From a checkpoint of a small transformer trained on Wikipedia.
Size: 17 layers, width 192, 6 heads of 32, MLP 768 tanh GELU, vocabulary 929, 7.83M parameters.
Architecture: learned positions, biases, tied embeddings, capped logits.
Training: a variant of SOAP for these matrices, 257M tokens, 4268 steps.
Each number is 128 + 24 x the weight over the matrix's rms, rounded and kept within 0 to 255. Layers, rows and columns count from 0. Numbers have three digits each.

# up: layer 13 MLP up, 768x192, rms 0.0487, rows 571-606, columns 0-191
# down: layer 13 MLP down (transposed), 768x192, rms 0.0487, rows 571-606, columns 0-191
up571:118134117170098082082122121148124131108142124117142104120095126128112091172166104102167153115140177124134104134087103110125146116119126112132128148110116146112135086092115099120120100106114118068137128115137085167149138148136135124142150125152113122157157135144113101128111153114096164135117118160164140134099096105142119125111145152157143133129180114166116072126180162146148139128130116148141131126113165131136161119186124162126131106142141169162146112154146153133130158129119128098115117140156107166101105120114102136115123186128144117124154106107134182148128088147168172109
down571:111107137138091129107099129137138119153134137148140078114123139141087139127181107127132155133091120117107103148106134092127133121085130167129152153164082156129154153129107144105119137117140153134130134101171157123131166129139144137124102105102133114150150105132098094131126157171119159142100143129135091121073095130167161126116112130112102141119136146156112164144122128153121123116146168165140103152137086111095137116089136153104114163130057125127149136124123080113129154150120141165091090140119121128164155121082153140145148161115120138104144071147095091087067119183104106131
up572:154113126076128120178174095128120144089138091117114076116133112108145121147136106134146111080155156121127144126125102086092121122169138129104112106119104117137158134139149136145101111146157107088137115127104128142124129161114142113103083157163125116118131162117145121122139163109130134104141140152143090106127127141176159132116121101115141105134082128118165134147123134165138133134112096117070138114123109129094118098078171119090116099137150149077107099119108103127146129132128124127164113106155103110096097099139115148142160148151089142112110155164124138214129113158095116146
down572:128130157142091111141093179130115105131110160138130102129130152110156088146126168158156157108110152110142125142090104100080137123126143086126134124137111120081142161120146144151181081106183102126116137135113111161123101138141133124115145125212119172128100107093151139119164080149142101143100150132165101076101114120139172161092129104116143140148102134102177140104102150127131120133142153148126114102150135132115147142145140130123121161113115107102097116128105121094115149127145209191102074137114120158126178094125126118124110123122144129101107122137105126127117062153129088109
up573:154181188123108132111133146115119126115126151108129140127127121133165151153145091131147111142144112153132114151159157162108154165131143101113140115149137113123191069153135143172107125083108153141140083164106118102135102109105146139125144125076095113087183116150124094145091127110111164161127116092138139153159103119126119127139113162147148108100136138172116140107137129098127107182110139149131126074137134129118142090102136095111129103085145109118132112146097134117096121123112127098105136148122143172185134143094133096151103133132142112076136125148127124070123160116117101066
down573:120120132171130123112127122123125094132125069108136139092107099153090120160083089205124097129153134115139108143113114153135143138108127107106143173123103149122148159069130113134115146126109166119155129115159113159111143074140143092138096140128099146157096115124174187127104126087113098132123172073179146171106105125174127162104121116105139133134107122100188087088126145137159161121127126101110167137121169131109131118163134108122144092127114174143112143126133135066103158128146158125144138134128131077148101152133110122109143127114113120116115151144113131126171125163127138136
up574:113120123147128128179149168122125111143127127108119131102161135115111149117125089121122132109167096127119115155134118151147149111099136116141130105134129164100137124148147150114086113073152145092094152150144139104122099137155147125119091156123145113146140166107162120111140137107153158163076150144158091134113101122134128133119116154146151138104150123071103095100116112117117141112124112135164117105089139161173110129117086201109103126129147122119117127116156129134101164079160135108131103143173117111143153120147100104143161154119103091114134156150155076130144184120119105122
down574:125131133106113097127109096109108119131141136114147106110068147131172129130083110120144107174116136120114111119120145124152111132173143128122127138142172157149135135185098122170160109189150151123115138117130110128125187110115065115125149113116131124122121114193144115130124121132122115086157094110168122146116167119096139131075132126123099125158109125109140115118090159082178136168119129097156121129161128129117165113134176110114136112129123092120147115100112158138146101134111132142128152101127109145124103112155166136112152136092108118111116155115147111145106113150128120134
up575:125149114151108156126125104146133084150158114146138173122158142120117114136145099091137134123082104135081104154115134114077112126153079102074139142177137081126188122108101119178133149090129138128104119122117092037125089088131091144162106130136111087147126144125110122154143115087162133111142155163103109128129125122108124156097133129127109116145147135130152118115127123125174099142165126130129146121092113130120178129137130122108142146107167114107089097155138145085138143110166161154135094130114116086143120132120165134102178133175135161155080129154098137134095129108130105117
down575:133120164157176108130146123094122160143115115158121092136128138111112129116138153157118103158144145133099163149106113156122130181105098133100057141124107125118134131138172128161101106134136129122124112136139124120133121151108146055124181141086153095181156157152129151152116133128108126110163086116107134086107159139160157125118117105132084110131129126119105088105158095153106146136115163139138183122090080147139122128073081162133077125150135129166124107150146119139145106147145134192156134136135154091152107100112125145097128138103109126126105100154076118100126165107203116134
up576:106110150137162137110110153099109165145138153100116156126150153155094162116116105077155099128132105123109144142080166092145120133095193111122126116114114113104114120141142164072124161113138104121084111168138149145144147155135139156095110128133118124166158120150111170119147123107104105137140120136148088147111133117143130121103131114056087130133188128145145090183144141081122147128124153142135096132125138141158093127086164101127058103146127121114088157104103113145101138167089098115150120117138148130113137145128132159120134111172130115099110093105127111108104136121129177101
down576:127111125154084153122153136141131114130121141119119163123141132167153130127134133152141111091108112116122151173110114118131115140119158130126125145140121124064119153121151139152104127115096114121151159127136142111124099127141095124137135109100148105147104139151141157110119144110153160122161129125102097128109122105101147082133104113110137131108139123150151149122154137180103146126121119125155152157157134082096167107108135190125144047150142104160140106126111091100122109169154087149144142130110064136147139124155125122125126172102161131131147160126126150108136079198107101120
up577:126100100097114156107133134125142144129124121101162154104140147135144150140138124098127077133121132184145146099136163105103128151139157116112135131141110146155125125180127166157184097139152129110150105145144122119147128137154146138158115106130173123148183112132151133169118105153133144130130124112137148138148157111098124141163108093152185112166106136169103151161156123131120106158105131133139120129118137153150112108160136161098162151128157161132096094105115142142125130130157147121145107113137197154097102102144156130120161096151142143101111121181151159137101071135161168144
down577:096144123140112132136102115112145150140117101142126126099143113131108120131131075167155150101106163105084107116169097144171061196152135088170111117074162107123125147169155179119102121163127134077139172095134084110098117121135118127126139126145149149165182105088115093075087113101141122125109150123130140146178120123103097079129113100164129163130137148136128116120122132139139123086138120141137116122137111146154106142131114128153115097131117124096150162124154132135113159160159106087161112148092115124147168137113105116152129148101127115120131102135140104152161112131146155138
up578:165134175140089102118142112124134175131187138137151117110162108152136130116142106126126105116138104121121097138152135128090124138134131159134118111086108102088110135145134123137179141137117149120126116108125111170086136138111113190142115135119113126145120114091114152177113131115146096119129112160080141110102148117149142166090076176141146135126151113103158123114111163138152129157110107148186096104138164130091113195127123115156116132126152155140173180092064128161089130181120170151128137115142137150123088146165137136102106127148122188145114133144086138094133109159118148097
down578:117126112099147121119095152145122113106126156143136106132080082103097110130102153114065124116134131133132136181098101158084107147130086104142146127124149124141126159168107092111110129141151167117091150169140170116149133148126100113129122071158171095124138127156144134102167149110157130134150124187165133153147145129095120148133105144152122135087132164151095135120158153090157142154097158135144189135124105085145079122095148180083183110100105099164139172132150148135150152135139113100158115117161069139122154117145145119133162092119159084142124134159156124125128155082115119145
up579:151144106154128103113115148134143149088133134131171119122120140155178109138174098125107115086105114119102126127086155126117109141166106111130161098125153103130098180124156134124088139131168098124104116147115135106116094117100135139099124118122141111156100115087136125128166127151109110145132146104153119155137129103118131122099142091130121100106136069102140130159137088120133165146142137132089092110141147113136137168143154126124095119153124134129175131146108152110116100119100164122160142119155120122091103120114116169105131182133168121143105092104124149126116146111154136134
down579:111142189109144145125106101133113105122104157106107103138080136114107141107125138135126123081085161107171137152156088130097157140116133115137121128146138103128126079144160137143149121133178127089159156125140091127131128100125175108150124092125118174094148151113170132138105143136130115133133112121188126157108132147125128133086113139159074156149147180122118112103130158106119100110101090098130095121118158114132137135114095104124113099120135141126103164107102105120120137082120133126148094094102149118145112129137090146109161121099095131111106132160162107083113127124149122116
up580:157096138133100138147144109143129136097138095148191122115158129122094162113174112119088126131073159114122151092131089137091140139133104093091150153132126126146163138136093124148136121147128112128131175114148155147141122125162124112103103126122163129126118122120116086126182065109124112138115141142202107086151101134094177138136133107137103139109175148124160107107173101112127090137118129141059139135118121133109132114123128110117118112158141157142141137143155119143187175141163103139162140146116158143146097080106158127116114129150163127116113127132117111113119141147131150099
down580:112151121138154129140071115111155147113129123135114111091093115133131140144117145138125141101088126107166082105097108147140128128154136138133129113137083128136144081106139114112108115103154159134148151114143125111120117133104101121141123127189114107149122057106150065090084140133092166146124099163133101177152166100147137113141135135106160117150124129170119151135078146128121090123140108070144095139118149143126099154126100165123137121125158107133097177110133161090135178129110107132070120118083120144118175118156158129083151113141086146139112113112152156127102141152094092111
up581:115138152105156106135135110114141099136105141132129131151124135113106151100133148107116144118156186135114126132138165107141130141121118099112111132083142129134078115126115133130132138122120130160093123122108173053110140146151121123135156189127148142147095183123090153149148166105149166147112071112093116111144109136123180128101155133097135129145142145096163092091173139096135110109095125147116133167152136152130114119119127119105100106090179134114110155123119133099119123151138143085099136135127134140161101091137119150133161128126157128117154140136083104123141113109109152119
down581:099121129137110154118153135128160113114149123131111129114128138114139129149111142126175156130140124098135128118103118134161191093113172065133127112138098129131101127129126113148098109081137148131171124081115102101103140121098120102108139144149165135110156109112093096150069106150124165085133100105135115149085142141115115129133168115117118120141139147099112142110127148088118124128183100184136185096074120152087080120114121111132116132125131143152136118118076132125150153153135136096146143101112089110121116136149111139086150141174122122139086134166120173123167116065085131113
up582:160141123114203094107159100129140130130098049147159077111086162140135153094118138142193128113146114123144087131084149134130157134111147170153121150148103138136138127068127093122152116158112113108154094113125147124154144106152146162126132166118125106167101120172102135083096158125114121137107121127125122153095140103091102145110151143116117133109168171141131140120162148164151155161112113098105122105118166138134163128170163112090117146152145136124111139177127106140149104133132199191114117118145104139145108132172125136148124166133147112148126139138139128118154103111143123155
down582:103157109124121146109100130137132131144134133153149177140136120119101173127096140087124157112064125144128123181130176103137144133131122100114131171163124157138132089140122146127101146073132168150103110166127076165067140150131126181120123166140137126113131130158091097121143101137195113101091149115123199170113152087172113110155119128139169119125124141122163154115143134138146099095131156131145128133132115145121138126095097123129122129113155132153073106092118182100115128114126136114157134112114143138118100132115106118158131128124086096163138130112098103115112179125123144098
up583:111079139163162126156112147105172131165162104152097159099131116145106160093126127101152164155138164125131083138117123094077131156096142104122139116142153090121153103164116068152116154142149098173114115114109105128137148108140151111120126123118113110139101149127120147099122122160127099092160174173103142136125133138161163093101109173132168115156187139155128165175103097129102129150128135122150142143125129153129125146133117129115138166093126164102139096132163136097139129181138153116172108135127165113062144140142134120082142113132135090116155154166154121070139146152157139111
down583:123146142165144124130102075131111102068109115107100109147115114097099124134137154109142121160114137111137143144111136128151141121161123063154129175118141175099148165144148171153117100107139132118159137096155130100135149122132148108145068132104158179112116100127128117116163118086158132137127084070121138150145140132099080088177160117135124126125128121064090163135126127119159135155108111140110136163116104126124154095113106180171111105150168088154113160102148154160120158119123145141106110120118146103139122141112109119161115114128122113113080138122103106109145114066098122132
up584:110103136131142113116149127139116168137121114168127128109084165112139142138140137067122112103114065174147081160143152096143135137132117118142092109116089142111120130153103115141125169117183118160156100140094126168142128122166179107094143121133141126133140100140094137104111131113147133146081133088103130136139165127137123152134147146133126136140092133107156141057107134097168133103087096114138121150121118104145152125084122131124116130126139137110144088114125090110145123142124131130136109106114169073147081123155141138114104136146115106101122080111115105185123112140135133115
down584:086120097111104103144151137146152090119127138131118136174114112133124130111104135128129120093124120119096117108091129132160156144109123110139143141142191124126135129141119155103102084152110121116120114132133144134121108140131119139120159069124146129140108108143150172131121108149111138182148088082104129075148099130087141126095128140156119105087144150171114116120132146176132151137147076066133128166124109073095150157125132144132072192135131109141124162091090142153141127101090109107158148124136100157162130135122126103135120151121092122114135115071154129131144125143137151077
up585:144147141104125103144084166099149096127129122098081115126123164128175146169102119140145162136146123114127103137103141089080150129122136122110142162121133113101097163097154130111175149116105142127119128110141104125144169136134122159127138192148140138103141087142145099145110120155162128139149113124141142167146132115137127158127119130113121121091137150146150135144112111156121117106148107119139137138124100130106131169124157152136108107117118090139155082188144106131121124101140119098164123126091153129147112127115112160124164168142163137133143137124144140106167106161096139124
down585:120121114120153110121147115142115130145126136134150147144113136122120113134096112095104139089136064142116117121125163134143132158161113136088145156145125128159141091176124137124154123150146098135105131099089116150115143124129144120166095107104060124153152151128146126136155117105152098125090161110124117113107091126063156134116082115101181159123137143173089170100125119142120149155143111175127153093087155130107130121122126124125162115131130144112124142131104148140104140144122125125163136109135127123113148167145143138121072099147124116125093180153074147146099111131145151148
up586:137153153105137115105154155160128114185125116099130101127065123127107167120161107135147121141150133115144134148139104120115130127148114134147109107165166113152149128134158117134157117151124145152141142152163076127122103114113098124136121154135099142172129173119123168113125094158156123142133130111084103129159127115154167111125131163152105122109151096133117081160137091151131133117128106159123112146115088125115107108091111119109114113122144117117141128117156143080124184136149123149119166152151072092122139145115125139118125089135114104143140082114112112162113148137127087123
down586:135140170127162141128118145125146174158093141097094082151145136105112121151146104146142109116139101132111148159097133124161141144102073152120134128114086145114138119170094109099128135155097153116121150176168117109119111133155150101100170165098144095144140113163122155100107131144119132153119139133162113099107144104114111148108143088144136121110150112131176142127158086139107108102145186098111081089109125135126100098122094107103110153106094120188143136178123124122122145139130135124147136146130136160143157100108137119127138174117166098112131147136171143121120110092121138090
up587:177154094086141127169119155150131135114158153080138122121089100128119129109155128112118133152149120141141144130079146053092118110154105133113171113170138141135124152067148099122128080135117116136075109166125137161092129110092145118105089127153143051145184125173148132143114136145091159130139108131125114134115149122139125115116149094104078086108133140090131150140123094131133133131088150132117135106166130146148133141142175162084098122111137110103128113139143151166144151102107085106161094140143127151088123098153192120129124151140131140149124159107119076123079104127098122107
down587:205139096094154111115092117138091079063168102136162166116162172133124173148099188151119129152126150120155153181145105117127119153116126116118113141104117150074160146077150159177116161095126098104139144133188082087067097143120112147178128158098128144147147154169107113104130162161115092076113111148159107140120108172134053143140130156134152113124128097137116135109161098129146132136152145108115138127153151110155163107132143175143133138145160161121127146102111139109077122150136118118120119126084125076141151107126153137141115102158175106149115122122115163093100164107210110127
up588:138135103168099125128142120175136136088105165129130159109124159109129124102131135160167101097124121152129138121164140111124126194143092143138168090127120146113134114131126118105093130115113144166139143122158142153146135147126111083140131127154118151108160132157106143121108153120130106157126136138121109134136139115189125132133166151099107081115089132094151159136086148148148110112168136137123118133123128149124178094144157107127161122158158158116134152070138098139123146141144106132103134129153140096122098092127132133151136135163180123112082166078111119116158141165113133154
down588:133128139108161120148126087118103101129116111160112143138124088114100116134125151094213107114142129117128145125103129157103140124100119157132103132147149122131107144099101125146095152122095084132114141114149151131160094096103145134132141084127098151149097154136115128137118114107157111151141094116115168118136130122091130099154115106135196104140181138083141115147109103159115099142114121117112142126110165120147097147103162165181133078111125161125117074141118116088124127085116128114120093106116106143128112156080135162119100108135146103101117134164127117122137152136126114135
up589:113178115089157105155188087166137135127143122128100107142138111131091138107160128094134134154141161132178069107152120106111121159122097125139137171064114150103139147142164153144105095145096110125121132099159129148087117117145112149096160162106116130132122092130140131131154153116094094122122158111124137126106163119149126166125102098138111159139132148091121117117124088105122104117167131129130102129118145139099076159109111099154126139127126107117090165103109165118106108148097136112126103132162192121122125171143126112098113113121152140131155177167117101125131120070084108065
down589:148119128141156102078114138124141123104084148111146096116146178109133118131118083142106127120127105158136134173129132116115117115146110160099104124179154148125137123141080141089148109115161132159108117142098127110110152157153155142139098104111158159157126136088119118142118138117095105151134114151109180105088171104132107090131165084131154098098160088172147075098142133149159140093099145127187135127115143119161161136105193135137107147125125142096135135123121095111139143149136089135111165105115133134153107098115147127121151157161097125097111112137151149103137149175097152123
up590:193086126137103101101131142111129113147152133103156104087144119130133150149152153060125155079160150104133145138093122161109111101123144120154126134152145142149118156161157212132146135152156140114152110133108128119120179101132155093065161143097119120152122124141130131150117154093136165148094128137141120092135122064123122137152127107127130115107107134122095121113125165151113207178143124135118117136153145094121174146132142143146135103115110069147123100160142130072127087077158146101136138128117119075136141167148128112104173145106141110142138147139145119130101098122128160149
down590:125127133106136137147182118094118133118113125101129140130122128153106110142194127124092096149102072108183146128145132113121140130124124112156116156155149165112131110114121115114122097154124150098198106128121143092134153139115121155129139166147127140127100154157123140157146150148184126151120144146131097157098137134096081088127112098083099134135166113152130131145107114127112078125126088105163136074164097121143109134153148133115111157169138145099119139146111157125121140106164115089131129128107142163147142115149141152143095177132095136119127146124160106112171154172140130131
up591:100124126151135149109133083109127095116138133119183089115094110106106127146147139124130143175150138114134134093161081137115189165145103152114148118169131131117137151104173136130103128174131134142077102158172116101174165109134122171129131149136153135131166118114135131164143116091136139122117139161138152116109130107114158097115117142141090136145099125094109127099109153150152113141130166089121132168176135150133128117177125128155093119140159154151179095109126171158136122142129124091121149112080139092171105139140149097126138166109122189119121139145136120151120136118129138128
down591:133152143110095137157146129154112136117136132106120168125146102126144132101136136137100097169099114157139110116109155104097103143109156114143159157101151155156147112128136132116139116132123148132148137098066138174139088129094137090169111136150175152075113148155141078114119175140111106180151126134109118116139116134129114149135150125077123139092094131125118133108146145119134114126123096122126112153126128068137150150125156122156143152152140123157130124121187144110144147143141144137120129157132105150089131106159189131126129094180150095115126093161118136140151080146155129161
up592:099117117115168148108163137117167150129116087063116119108149147172156075113113132086156096097136126124126106113160169144135104125143156094112173124130107151111105111148111150130131153139100137142115141160126134131145196144111169178154131148097133133146128133131123122140143146105122153135139089126169105129117140131137102130132132137120158136066132104115095136173132141111143117136106095138087137146123142203128124097121130153154144112126100167156141158129126121135105117121132111123104192072113149091139109126131139111095154108134154110151183170118097085116115108124133114094
down592:132150168131152146126150152173071123156157126117126115103080116131106145186119099133099140144131104122159145133101101141122171133115096127152116102137115155159103095146143096115114125168138108085153125096120129071189094123194101163145133107133143085155127148123188072166119136144145138142093095127102153155119124105176179087154155110154117136144107103133186149141130115084122107191109108171140148107094127128111146138101141115132121115126143105137106107120149137096162143122104111148114070112136129122112137148165170138135172129154125135103126088112151127133163124143132153162
up593:138118146071063092107164150095120135156126099112134116138128124107126117110153157103133133102109154122097091074127132098145111132122170119138149138082148129105161117104099102137134156146145122098146114090124138126114120178095160138108157128132112162145138114098156121098100126147164075106110150135154113156105087121118096110129160123112153135167113112138133093140143127084133143118150130115157105113127189123141128119119096120135125122127099113113104124166118109148140126127124141127153124102099086129159166112105126122138154171124127130115152101138080157099131114155131152056
down593:139101087177152114145117091109140108120116135116107125119120133151123138134111126117102112149152081119183163098137142134125135113164140122091128123168137081092128161117148130134112107112090113151088117152109147132100109098124111165150108144117113110143098137125130179111152142150107130130129116132143147170166147143109135131126117121167138158095142151133118119120094099141147109156117108140149120107134098118107130120131130123122136123088078162096132115090172151112145129115113123138118116159080106090116153121152107133142075103149097104126141146130174123184106125143092151147
up594:186168132123129114117134133118110152101134112099121103088161092155144141135140105124132126141140132123122146156129137146139151138137115116140114110137132116128140132185191127133147096113117125162124121120158102152092120155139137132118120173139127153148126121110139170123124091104154152102155140132153128147183118124143156143154117107125133121116146119082118106119107125107111122108172167143169146100096130156101121120157096138140132080120117128132128148142158140114082176139086141116094123112109145157083190099165162166105137151149145115170143140157119149118083114126163132106
down594:131116134122110193172114127151186118114112123111136130162125140092135131107130113139151150094134127127166155128115122122112123138102134131151127054140173153139141135162098072147173164134120156162124094115125176156097168081107140129127158108075105103089157132137113180170142109138115129114129127144138102131132155104094094119133123148147110095124131107154129141126144124113154151117087123102153099140119150111131081120150141137137113132135125125166093100087119135136113107108161166113178138135127123098121092093148108101170100098130133169128136125110152101128144127134128084085
up595:076132144171072137129116110129147140100151152126102106129135197079138157136114131094127133138139091116126143075122118122114125088134123148171107073097104163110111161153118089128091127112129099145083147120102160132141134102118108122125127162164118113151110104119160123108126111117129121159099109109121141126146136118112149103156130110078146137148137110122152117094121113122104130152078129081099130136154204137133140129139114096140139102174129116139115170145126162141132096149085105119095160123157173124135120114085131137102169074191129159121137138108149132155158107176135109066
down595:128139095100141098115103114101140136127100147126097132133112126143111081116167100112156145098127179175181171104129187136132112152139101117144134167178160097104113167155149151146162139139123108096154134171111136085109093102143144089148160123125105154112159121100098129130106111112152134078146141129169127116135122112141089138141121134141101136181146133113181105129080144132121110132192096134119148139147150138125145089157140140120158169123111162101115152142136126113130140144127145071140080147130122196123117132114121126115122126112114122158119116103100137159117119102117119118
up596:117140157157090130122144121160129165130132131115136135096131124103115112093104100144104166151138113143138152126152133144093093169109132119164110109112125123070138116085121164166158124148175106124167107124158147147095093147159130115121122130125158090131155141129150121156136122166115155122121110124120142170140104145145140109149145145120109149124135133144156098126121137127075178117153078135149127127106135115142142168121145105101110111140133061103136093119116126125134179131118110115154102161152174107110131112134119125152144118133135135133115092083111149129130153101166130154
down596:145132105094116095115096106142142130139169122107110141128135157097140127173102095134110112079111093133118121130144128141161156157128150139109092137145148126128093136149096135084113127095134134173130147109138092112134108142136135156101126129130139134162108105138109142129112158124167101087117069150112128119116118126099135140145144131137080120172118095117101110079168122127145141176120115110114076137173157143067150150145100105158153097125114116120133180130146121139106109149164114155155103168108122122115090115125114155122151149137113142132120138163134116117146128137154152118
up597:096129094130115105115138106107105089101153177156135140116118116110153120106119087173106112143160109139093114147124131124121146158120094127109100071092137149114131102118112132118117122144099139134094116135134120119189101102102104127115092153148141075140130102093148136100125116110139119132135105130094104147110108119151136137107118126102161174136119135166109126158071120148112129114134111116129157129102121053150125132129128085113136138106098113134133134104133069131097135146142139128106117123125092136132132142154141084125137101133081144133103147128141157115167122088112139118
down597:132131119134140164105114164107125142115128105084119124136142101179121139154141099136159113141136154143089143103120117160139133122143147137136160105135129134168134113159121124154124151114132102126118121137150154130101143117085083133105115112101114143103109147128086112171147152150077137106152129166134132148120178109125145097129154124116105107094120131131125104068145112152120130129113137084153116144117104109122101094157096134111127107176108152095108134158161140105164120158089148109129125145118168135109105143161109146117142132166167093126149130130106107057123172103144140123
up598:148152094107117104118156122142151141108137116112153125150106140142165135126125116131121117111111137135139145123168091157111190143149177128143149106136165134138119140092095153133117129175106110093130144144105122150109081147139152125115168141151150136071140112143112109122150123119173149079123163098115080136156128150140145140135145116156106122153154172120110121118137158170137146117115124185104115115137124135119160136129144134128143112112136143148134149119181152151115135124120090130151065139138175137111128147118177128086097111085147140130108109090142116132135093168128130119
down598:122120162120152109138130124095078135116142129143152098143109137111122114130145150122140129120145114138139125172113167163139147108096148087151110158100130099166125139101137094097156137098137146140141115077132137102100143104173153121138108125111151126150120107130123116104111140083117106167133085131121178115121119114152130113152149101113124120126141098149141098136131125145130129143125101122066144141104133160105131125094164137122138159096124139125137120132171085186135100142102124124137149145144146148133125135116143161153136135153184129124102134135093137123146162098156122147
up599:123136114122117159113103207126158137145107113152120135157122153133144124117112132150137176130123144132147127124110154133128104138163131147113114059175112125083189139088142161131177152135152120132115119156167146121129106156161132141162139088133088125128140154140129168139137127137104109141158110114141120147161151119145077105108126126133126143109124145156113158104163139167143150151108117141143089143144133103126104136113128124102107131152136168153128117154177139116099126095160130108107111120089122120147119124170128161113137155141159162145178178091138064166188116148116134124
down599:148119123129135153135094126137098133094155137142121113124097100133124122098120115112142108123127134115151136116086106089123097069126101121141090170092132106122161130116117078144101095149127135112099111117122173132133183163097116110115116128130108140138129126097145185097113110121126115150094121126125098124111122092112115132120134139112142121115091095132099122115129112126141164120149124100122114159103104121087120130137156124139143144119100120124104149113132130133127101153115120103111126132151121141114130113114109130111109156111135115109109140126162128177091098122128180104
up600:143133156140152111187173163095108105130148086112150136145145103142091140126136139137098109105132126164119097157113111129106105142138144131137113124167129145151155151108111122125112115141139121144159058150094102147132119107166179114152138100134145188119125116128150084145122077108122113129141133146135139129130146117145154151108111136136159148106150121122136109148163112120119160146100140118129125197134109093142149098141143128111146165171152089192163152129150114165094143118119111135137112181144131187154118126126092106116116156132121124129102046175128137109149120153097120145
down600:092148102124143108121131135159142137157161139190120136061112106080106098161132103137135111111149129107109127179166143137113080119129116115124169108114100072090142175137122156120122129106144120140132149117153106121137158179111144077162153094113097110105132150109143092164142142154159147105127153141142099167170135116141142150118149137112138153119149093173119187162101150104140117151147174136125086115118086157120110124121145114168161149138156093087108116139097110155119074125120167123112120147132128098141186096118148091115140133107141156120135136154129150151125128107116155168
up601:124099088106173119099131169154122135109133171154153135120126102128141122116168161113109151150130130134146089145082167115147085121117116120122110117158191093126140160113098118157108149124103154168156098146146068102124117138157129156119155118128156115145112117109125137069144139137124158118106159100109136148118141107143158112133117159103161157084124072135101128149122144141135124127105148095091145173150123097158108131103140132119119125110147123116130087097111131068094146124121169155094139128129160119118109130180150134129139100109078112070140109126119152109137161144122161135
down601:167129118148137124117165120097137114096075121151116099123095118149125122115159132083137138144109157081144158095154134128132083135117136103158133137140128162076081109117138126132095148160136125120118123147126135116130163109131150124135155148144119148114120141100111190116156121149116105105103080146148164153155151120122105150137158130119106129129150178144199101108115086142161117117184137134124093098160142139100137118179114107124118140113116111132177150113125086127169097097141118159116114154115150155135110129144130192112155130088118135144147104114105149122138140109170090097
up602:124099101119100093126121186152127105170170124144133139104169134120105126147137121190100143116113148177145143128098087125132137132095182126161126099120134135123120112143087121091118128116137128165142123105148107177140145146133139147108114102130127148100125105137094144119114152119147121109137129126117130137097126106173150131127142141171128154137126082084168119164103125141121129127150130168095154145104157090132162146148091114132155120169109130152127112104133157131139197064080146098137135153089099134138186101118131130138129160122158181141114136098098123123159115143133163107
down602:139151126095105165142163098133129153097117175128149118172142087137120153092103164097175118094149135154083108131105126156156168148110076100127135117094158141092132165148174133155133130138129142132112116114110130074124149103114088124130148155183098142154170181136157117151137133139113128124134117121120098141113190149134135125104131137099160145086117145150111118119134116162110099125150076116120175094139124180122100128148128112141137136086127108122125148126083120146175112110140147168107176155146183154127114131127150100109089096118133112155178117130153106114144152100176104124
up603:101113148108171107141139105166155128147153141160145094100138129145141108149126099120048161153146105121125131147115148153082149163125118070134113101105150129114123110116136094133110082096103126148135113145129169123117137141110175143135152144117110141067058156175155142083116118124136152114151163086109114140122129127110114117133117137116121119146143194154130111096074120102135152109152098121112135125144151134165100144157119143119118150111099153108102137108126182125130114099151125090084121120105092122115112115114118126114093190129115154122153121096132139126111158157142138117
down603:134159123158116114135157140116152106119150102084147086154138085120148122121114134150084086137083137122138106153136159128139150098120088175123148106139171124110130142101131122139146138107142138107110124124128105156134155164129126096141103119130136139145132121127122121147117159101159112087114132175102110171135151114090093156162094115140086142077102133124156123155149110137124097168085129151169106113140108103144137172130125116100119068159129149130092119139100138117154134140119164135128153095160143120125108129131147143172108089143132159096116143107130135155139156096134134080
up604:110115130119123125146172137081160125131168107094088135104146119136101124128145074165113136128129163173075146121109151143136143121125137137144152139124136148111151117140115130108118133141134140091107103099126194128109156162142137112088109135095173107112130142115163135095128131117154146141091089117144133150137157127133153166116125120164097124124141137146133123141128106118125165149106128157144162114143103158127119145153127158100109151150141112161074172156136119127150108123153190130121140107116142131114158129154123121176137107099096116168148136115128138143133114145146111152
down604:102095157128160175097090128150117101133151152181122128155176085126122129130103142114143132129128122116145093113128097142106147123143091095136118101105153123153102097125143152114133111097139148122124140112144112148155128097120101132132155136109103114173128165149128163111111160105119104110137070119134097118155141162128095139081133165127125167153119136151075162127145102132098137103142125108177095141123127138111142157125136126106161137132170169115134173109118111139137133113107121123147115181135117154094104140096100123140129116120070131144103138123106131131087145125117071152
up605:144125152163133103114146125108126148121132102146145098100148140148138125134145095151142169111106159125141102152111125099125146176145096077125111093113076130110143136131132155153100094117135077152181124106148142122127083104140066135099151167109107142114128159100103158102133118129084161145095126116123152150121169157134151136139123072195137111106135076172179132088148150097094162107118155127128160130130077139125092123104094112157090111150115133126137131098100130123103144125134125151109097104128133116090132146105140100156128137155149134081155153174097147144153108093085123146
down605:122132075137147086130175156137124126132081126147162173138102119106121166100095117148136118101094114102101077133164095142156146148085141125106129099101077122118125151128110085119145117151153155122108156132160140144094163160130091160155091112122143172126105134145091115082093096145087189141171097122135123116108118150150132147123160148151160074107156113156132124132138105177094112099134113191089112144086128180123150114124156138123142147168125089104142114131140100108144146142130174177171113074118111116149136128126132150128156149145110143146110100144145129144111146150150152123
up606:163137146162131135133105147137122154191115129148139086097097129126123119113146145133131116094106137122079152112144106159200141149163109145121132123114159139087138133110121127135119093159141160167111131114125115149121113142155159164113116176139156103122139160124137137161087114112109110121146136132093134114104139136134106126143123163129157149155114131116163125127122132118097130133080142127139148155139135088116113120104143163083143072138125119145116116141129128109159105105058172147109126120135121065113118129145089094173104160138125125112107130110112123106109113140085116146
down606:103120118126126131155133105097160118104096109105065155099109152113148127121139120146126139149142170141156150081155169137114119112071151140117092151128041113159127108148121070076089129128114108126128135154151116139110086131149105133143092129107086104134136125136110181143127131098089134128114118103150113143149113105114099139115138115158124123093108142139136111124149131135112119138140135166108124152140147129155123103118121134147148130094148125144116121087132139149143176160159146161101120133109101127183135132113114121107149112110162093104141131114159105090158134081120132125